config.yaml
n_layer: 9
d_model: 256
n_head: 4
n_kv_head: 2
head_dim: 64
d_mlp: 704
vocab_size: 4828
activation: "swiglu"
norm: "rmsnorm"
norm_place: "pre"
norm_eps: 1e-05
positions: "rope"
rope_base: 10000.0
rope_fraction: 1.0
qk_norm: false
attn_scale: 0.125
bias: "none"
tie_embeddings: false
parallel_block: false
init: "normal"
init_std_qkv: 0.0324
init_std_o: 0.0
init_std_up: 0.0324
init_std_down: 0.0
optimizer: "muon_variant"
lr: 0.0105
lr_mult_o: 3.0
beta1: 0.9
lr_head: 0.00711
grad_clip: 1.0
warmup_steps: 200
schedule: "wsd"
decay_fraction: 0.63
decay_shape: "linear"
final_lr_fraction: 0.05
batch_tokens: 32768
seq_len: 512
doc_mask: false
train_tokens: 305000000
steps: 9308
dataset: "wikipedia_en"
Each number is 128 + 32 x the weight over its row's rms, rounded and kept within 0 to 255. Layers, rows and columns count from 0. Numbers have three digits each. The size before them is the row's rms in percent of the matrix's.

# layer 6 MLP down (transposed), 704x256, rms 0.0778, rows 640-656, columns 128-255
104:077122130087172107158131092153110090125142091102139153165131112115121113036111154111041146136069121192161114160086115107120110127139119077121155137107067122133163120127209150150119068134139122172097140123148084116123114116158141162088160148148148055136123147189128140130138142139136059179153092144130114174084126136132159181126175143130127111137162119176139118185157111165156140175138
097:107145156126085153123147133150139147157150097110102119108124098102115110097107131035074118163166122136150132157084119135142153142097139130159120141138150138164144145142135081174157161191208164131035132110173138108125087150099089155111109147117103167066103119105115154160134121114149137207131176114115107108166149136163121176169080088093113079132089159137140131154147170130148115129197
104:169155137152077126152120164135099056148104213121126165107166090137117168129125193225135131118216094095106100111131165087093133122130166176111097137149180119117084169119162101092094105122113179195118094139145113118131123162159130130143184138123166132151105116144144109177116056082135082085161107172178074060067119093092176099157111094054127137100096111139172131143121112124160082116144
095:138152131085125090092082187108117181115078141184126128187137124126116097088141057139105098131154133135121075122187143109087145141134114092107177099142183153170142149190159109126170148137164055129040154098158114094117132142115134148114163107255162143165168163140212109176129079180112127160172097147129119120104128132148091096087158128178145134147135100160100076116143121126137186105177
093:075174083169171082083128160147096132107206166164097166140102131145085125115164124174145138075155090124137150109153151078136149199197139116123149141106140134130144151110126065117132131142169134123152113096175168136173094128134131132149072149176095073088039128123096077115114162155103131169090127162135141111181118092126186147142151142169118104088114164099160151158099155109146145129130
103:174086071167178131151157115116132087117152192116130114144165195104138116124185173145155152085114139132135113129122107168109120130110128142200114161092182113125085109117156142069098194100132070141149163108171164190139154089079133136098142161108174149056139124172136137094160170179115085000132159140052109081152098147161160125149141130121160083172095087100112121106128117104096168073179
105:199072170102191099098129148126104047135155104132102137099120089172126131151097151154103182208111239121100158068146103158090154171108134108105148179128120113051074078136119161131177131106110164117151135130115094138095162085101112135091101153068139087105132097107134113152116138101093136109105139094117160119160131088151125139071140174146157123128105158144105105085026162183076113172124
097:182155083180138081118118146136138144173172131139186126214107141156096162118140077118165123114172145081138139104201136132151106106087123155156114053106162094120168089150115149118134165132116118151077136133197139115116131085139185154133126104111191103169110161104101193163176099070173009203179144142168057181117173113139176119142136149145133147136139139107181084155112068126119182170102
098:119139165136119132152128157128152137150166127120117112132179091142159137167078064097087133064137166118153112131102172042117121068079158119073176188140188121210083112166155060102139126160112134116118167128104124152148094096135105149108135054100109128158120127056128107175096145104111170117147130211144131178124134157101075147135087101081172134205068159096118132118167119071124154046101
099:100093126116151122100137124123118202125152143168120149148097170140107079179149146135119111148108104198198128124150089176148135101170136131128103134143074137134124067160123112047135124188130106050066078107072135121118202119106193171142141131157143132092077150155104168093143153094146170108071141088105111117153180161149070167115170093109137127137145129155127187157131106105124106129166
100:164144194145130153148144074089176140139156092137150093064134158147129156099104104080198133110085106106139148178177145133132089110170088139131151149059122099133114150146160137122203128086077093123117123181103191103161142181082159119103100166157145166122095184123119125154119108143096111157097083127160189108160176135165099137123134048105146137120158074122158109145146135145136100124119
103:147176125106142155091087153094085160112096148120120090136125172050155140140157132162169092130077094143143122137166141158106123113099106119147079118137123156169139121089132127112150063138064188165111111054072199090139112047075126094144117194133142166128147098115131135086161135087124186109124087135100099136126083111136111145117112129143167143133167174112150089106142093129160091106120
097:131137186157097110124147106076103117124145074111119161110092094121092118163131156163047122136239117168084107092110174131115102128010096082137109112129154091085143122068059160131128114134127102147104155111130116153103119080117186148119113083150116165101067121119116093205123128122100118108105076110098120117086161131113090101123129156118122177153138140123142112077157150170167133171176
092:144138159130123077218125071159118141120094127129173097177102113117171114168128079133196101085148146132128083136147099092119132154158131070091088060095132135134112140179098113088099154111126215121145133110108092186108173135087153149165160142114168091138106081138159144115120132130095175131120111141170164167065122037147117113180119085088138110142088160099078096133167139156118194093118
102:144063109147180125170142120107111092130129086119081130099146154161101089143097106222111175148106117128142135120141132171102132174127198154095128150132143131107126088161126108128141173074167107205190112147094100091103105126108101162112168151182130121165061097014077084106159150144158093103117159112141185134101153098146160113096120101166086124099127090175157178112099141108101163109144
093:122149144102113081224115133108149134100132162149091091133066166104150060115133111130106096152166129075123129110097158145063096161088159216135145128143113180115157113133104096121083149143122154150158130109141139088159147164149145155171151175115122087196082131085062123095106119144103121126170145115112166106114164127125184095102152120079148147094113144134121136138161102120073147120121
095:114127093134210062104135211164155146146147038114101135128084071140170141140115091142126096139130085109133139142159106116085107100173132126061141181151131166147198139088146160070112082142100154085086149114139113126116150116118146125118172116211090085126120146134143104123145167146086069104107106145083155169061084119147215128169125092145161088114078133142155138135082078131115158079098
# layer 6 MLP gate, 704x256, rms 0.126, rows 641-657, columns 128-255
097:114098157118150128141145108049099102132179145075125172121115074124159151127130135083183132171154183146182099117112122169154117054111131090189131096126105144149113155140175154175138194186124074124130101158093129178166117121104157162139092096170131079147119131115122143149110162051107099161127120125147150159146124117121146137128100053063138129103041087108144150157139102140173117180070
079:175128132122150139105143156204119123179153167143079129108154201128134114125126103129101124137085163098146046165176150117213107122123121130162092139076133104136136142117124137107144126142181116094126148067080129075109147118125131235088160085189132148091150135144127144113091147140126146080124118192180117073119091131134090085093071129131116147134137099162164126115109130156153153105127
101:119140156114106137162120173106123153164108139099097112116129154104144150152087090132135160126078171142130115059175195130155170197151125114167074130103133154151169154106188165103147146167118121085133162168165121123126162150056083102167093119162143105192177076082133081109175089097114112094124155104092115141103071156146117166111158167137156185147132111102130140114151134155203069112161
086:166159111141088138191119142166093152154102093107132125133177175100076134128060135146118183136087115136077114140149106116176130104111126116145142169186109113143167096157114158116099084185135127116121154119057089135167145094154119105116091093067132131107113150153127071100135167147113111126132127128141121072125145137170113155105141110132052143081201184162173140160130120110134150137151
102:154115108134161200122133127141133101108118068148153152110120128113155136121124105107156132137165089151090140116159085137138113119098057147094109169129171183169159119155083057067168137130108148085122171086151141178091097130113161068154089122118157109152121100104136049175151124158098129182163156145102105074138114142215056118119058122118132128130144127126108141131174122109085053091116
096:072087077081190069098097052089173062190083128187104119115120109180125144092124140105142137097153115108105099141117185125132137126174137148157157112125132115132158194140124093142179129105168162098150105119091127122138125224135127125100119117154092150165135119096121075144078128197129116157086101146156097116162148098151133137109109171134112155123153156101139167081074069128112082111179
099:126152114137142049141131185060161110122116162092141133145084116166151087111096099172163116146117136111117127160146118131150084150132148074147160126163171143105106094143157133106069099082145142186148113104148138167172088085122148140145123154207132113164123153164125104129082068126144132140109047151138128121155159172139158104083117116161145131111178147148104174118106140121115157092173
080:175095132088186095099159091082160083104189109139074116122125102126144128171132138117142081107094128143084106123087151115097111112100046080201173153130115151050109160098113101153089176190150098078166132128061141118149167083124101153120138153164134081109113120160098110084098162170099166108166151125059159156179069170098081143135152108067121121165117145077133135086122156145145092073154
102:108097142116097116117147098143141063068126150134119111152131071089136124199136100138079144127119183134135112107158112087150115086114121092166091152115152101097190114113169094125080133132186170136169186126148136107156155121129129114116096152083124118106188149115100175093113141160163182110142077150122164125145129048109081081116122111121099146080164108066141129086208133136071124149070
096:125119134130118127129121124101155184148123170155193138162098122084196107129089155114099101088093048121085155152162120102114099121108179089117102127090117177128175054061094133135141182131172130105131087115150128110131119189167166091139075080118103105141136122190111095085099152135118134111143087100116150158087143186147146172139158100146161124106131098136081161132146100056101173125070
106:149100119111119090162127144120105142116119132148129198099142110175205144122102112085152123143112116136150100187102155142148079108191124146179126119122084121012189089153127117109129113128132142129043135113169060165159132097101166162152164071105108077112153174152116126133153142128161155112106086133152136143131120109137170092180080103118177116136139113071134092132114074093154112092167
096:184121149103119133091092129143158067123193138147113127117159135123062122124115114118083071136136125158158178104131140147113087107108113162174129099185115136127141091089131125114151168093122127120087138140129133142107115160101107095198152174109092138133115159142136149164174135099074155106144141155218083106134108136103170129081173124072124138192178188145151134101081130116118035070102
099:117074117137129144152111178173150105103090138126091139117151139072104085125081119124155148096141108154180117087099033136113098139117069090135110086181107150081143114133130142119085156099098094085106128151095079102098080107124146088063135165107098151121086119120143159132101100138135111140065153155168113118169135147092153092167155172113102145132154138119153139151147115067143114082162
100:105152210117144148136173143078107078111122205131142162152146163139133100102072075106134149126114127188094130139163080112106127125111117071171179157148131125114102184134143113137088126128099072156061091108124145137158161110155095054121113095100151107119116165122178124126157158107150151139148123178116130160133176126104114185071140178126125150104096155085082133136109123134094082143131
102:136108130128136147145127085107163207088113174133061073141091142156087072120177141104142123101133127149085094156160137128079167129165174131149156136138113150171147084115157159130077103159135102171111061095093141115144111115131151141161086194124156102206107118166113119065171176094165078109105111134099108135156187114097162154089159097087093188159122142083136093118108140116154092099182
097:115094130130122074138173077081164164076111149188156136145103128140158141184121109114117152114167130131119110187150153120107075129126061125137138122157174134138152089088192083098143133121156129155201226189125078141151161074157129147148160190066096135116156181117131158105115103131112165110162118126122128093134120113160184116143157140187125136131102088149169113207110112164141096095125
104:153127144179134129116135127174144151184143175127126132146153229164141102079120105155087178079164138124116117126047162137090149132145117143144101116090114170123159165125126075128143147146057139127076135159140074188118126121108187136123091187128038134154198144075126162138121109136173134122178180177124121102109107118174127074153122145132100129154147144082061124129066095147174093154134
# layer 6 MLP up, 704x256, rms 0.136, rows 641-657, columns 128-255
089:171144054071118100105127087084084100190098162127100194187133143094108142161102090120099172069145164148084057158110159115133083147150119108181120090140129131163132139156178116125167076151157143148121086129097109082135166128120147110113134141108159129113158168187117182087141142143112105117064163126139100137128125175111078126120081062131164114066073141141203116139102095158131131173135
087:115108130138155136138161120136098109108185091087151057198130158068098144096114104123163155177125147117120145129099102109152082127159163124080151088118111073172135101169041133116199134155162113119134152120123183157109117096139139185064124091033083119034170151110199133097080173144133144094097165117132135160152107091170093161121135175161121134101157149145103089101092142150143151149180
097:157115154079154099087106141090167104127107144081096103179118123106189129101162115126143207151210163160118120121190093194131099155143095161141095139158169152152132120111099084111106115109092129082140203096084099088129120114117098124092147117155172107144144130094134152115145116137192110087118121137106114094109131148137070216130178154180131000107098144181075120112132102114125126094155
083:185143139134091145150147120162136154107091151140095107156178081123129137075095104182110115169103105143084101080137124154121075095180116159157142111117150143157151147164132130152061178117080146132163184178102138129069123074141106068099152105045109117115147178133156105095141112114153116127148128125176096144044126119160122095116125093080069164129155095125160163175119120153139112063141
106:125194106188130101161125175133099099168170159086113141143127188102152141146111183146149155104171184074136157142072121173083056141166143141120103156156164106153136137176112128135104099135116085138147116103098108102168126046050156124147114155117139073132074091149083137166118081107211088117169099124086133107128143121134206161147123149076134138102086180111129133087106135155096053085169
101:152062144103133137123165146107134084143166134138118142072117080092133129131150134118151130131120104133156161142161117143116101127165133070166146110106091120129105126165119124179092121121081069077160137165070148145023136080112112108074107112079123192133136100157122119180095099127112135051107129119119165119067142167131144134126119101106097101102109077037055105134120072138151063145120
106:138158151114107119100157136173122138159161086077093128060093143148111114119141110144131098124144110120062229092082099118185117146035133061131194121150099116140102165084177103112177160134129137166128198060087122103138059073070165106160112127090169139127171152135153135119146080146142148083144140142173114145104114139109164129082123165125132108176104129154154133114123142126164136107101
082:107123119169139121148116114142116128079124108171151159082133136095070105060126134140124149119067099164094160179127137149098079110145107170098135096072037101097200179080133150116111058120143099122100130152086113105079138120147112123097197167120092103138133119195070098147127069173116116133125123067143148068077048146156153137137173175138111109075189158133124110116041135133143138153157
105:103088094078131113138031140148115094165135149109149082187099113112063115149158134168133106111154145173156087151127179184150128170156108164121136170173157153114161131127126129150101096133135126169081149170114148177139067113135155107087138156099134059139095096069154096087158101132142160151148073109114045174096134161145147123184134088209146165143109078071169085135144149172137130135125
104:144160107136155110046118161133128116152167125064058125147150059137080085124132169102112153109103063073089151135109082129129139112141094149116133166154096113083137076118097135140095048177109097129165165144153101184114116125090094150178107127084187111133055119089141065195118149080146108099142139125136106089133149169114052146185146132095113153161129134165102121170119140169096148105125
106:114102137130175072167105161241101157130113110160104096057101172142141094096104110125132142215083151077143115088072178120116096116093095114109126119104114112130107114163103112065143138103150147136126107143124081173074098108100107118119141089100083122179118133140113086101176109080081129180104080140121152138167125115070139153183133103162130095168137169143122114140119185129148151161103
089:077119092104159103139141137100143193082135108204139122122112176107124163099070159110135091161078111120150150128130115131157073116111171111101107109127092118140052126131082147121165106196117131153129128155115144149121112181139051111140131164069170122096098143094130153105108104133166114198084069166158060132114169147151148128117136142120100129102186087112107127102112135145144147124152
101:155137107123049111095066125119081085135161147041161154168157132131125120139162121117121143171123111100089123068123113127145168117126169117134164182139108091100114118171088130130098166127159140139165085128134168152091180189189194143097122169161126118083122145115136147129127125121126089071162153132127110068188111094146087109136185119171159133149154078123124114178178105141172183114110
103:152144164090163152194159143104177104079171171118055124105163082160113128120067173162051078170091144166063139058111128123144143175122030112079167145079085045049056116147109120163139129125120094120106110115129142153149147091152122060138127089121120111117131148128123140125151056096172089142140102078126175092137097055101162105122201130129134132151131143094118112125168114173153123122105
104:160158091100148084095207142144135091104150161137062095099136193101136163131060144179138104131189133127130150096096104151147177156156106112126110127137164155095139117138059145147144090141132150168112127118216180148154140138148041133176098132121235115146094127147174069136144196105134138143116087157156105109123129127082132212098141134112105149146128154137123124102136088166089147122132
092:117146137127079090096117175165147118139114111098057102129211111146138113086116171124148186094084225127165138106097163104122117128157139136166134134122098083102106039102135097152140080129125093158111077164181152182174143128101117112046135081080128092126085064157077061115181082160073123125132103137158088112165152176157119137180100112158155154109109086126112131133087073151173158140175
108:095142101060088108138125138151106126093107095166119123150125191143135101176143134159097110143106091102162129143137086153143144147105142183093137137100133117113169044153117126093108134157121124159206137155189111126148066159144119121150165146121135081093143077142148101096126164138125084184143155135098132073124144158117129137123122214145117171122123109157066142130144123144087134150103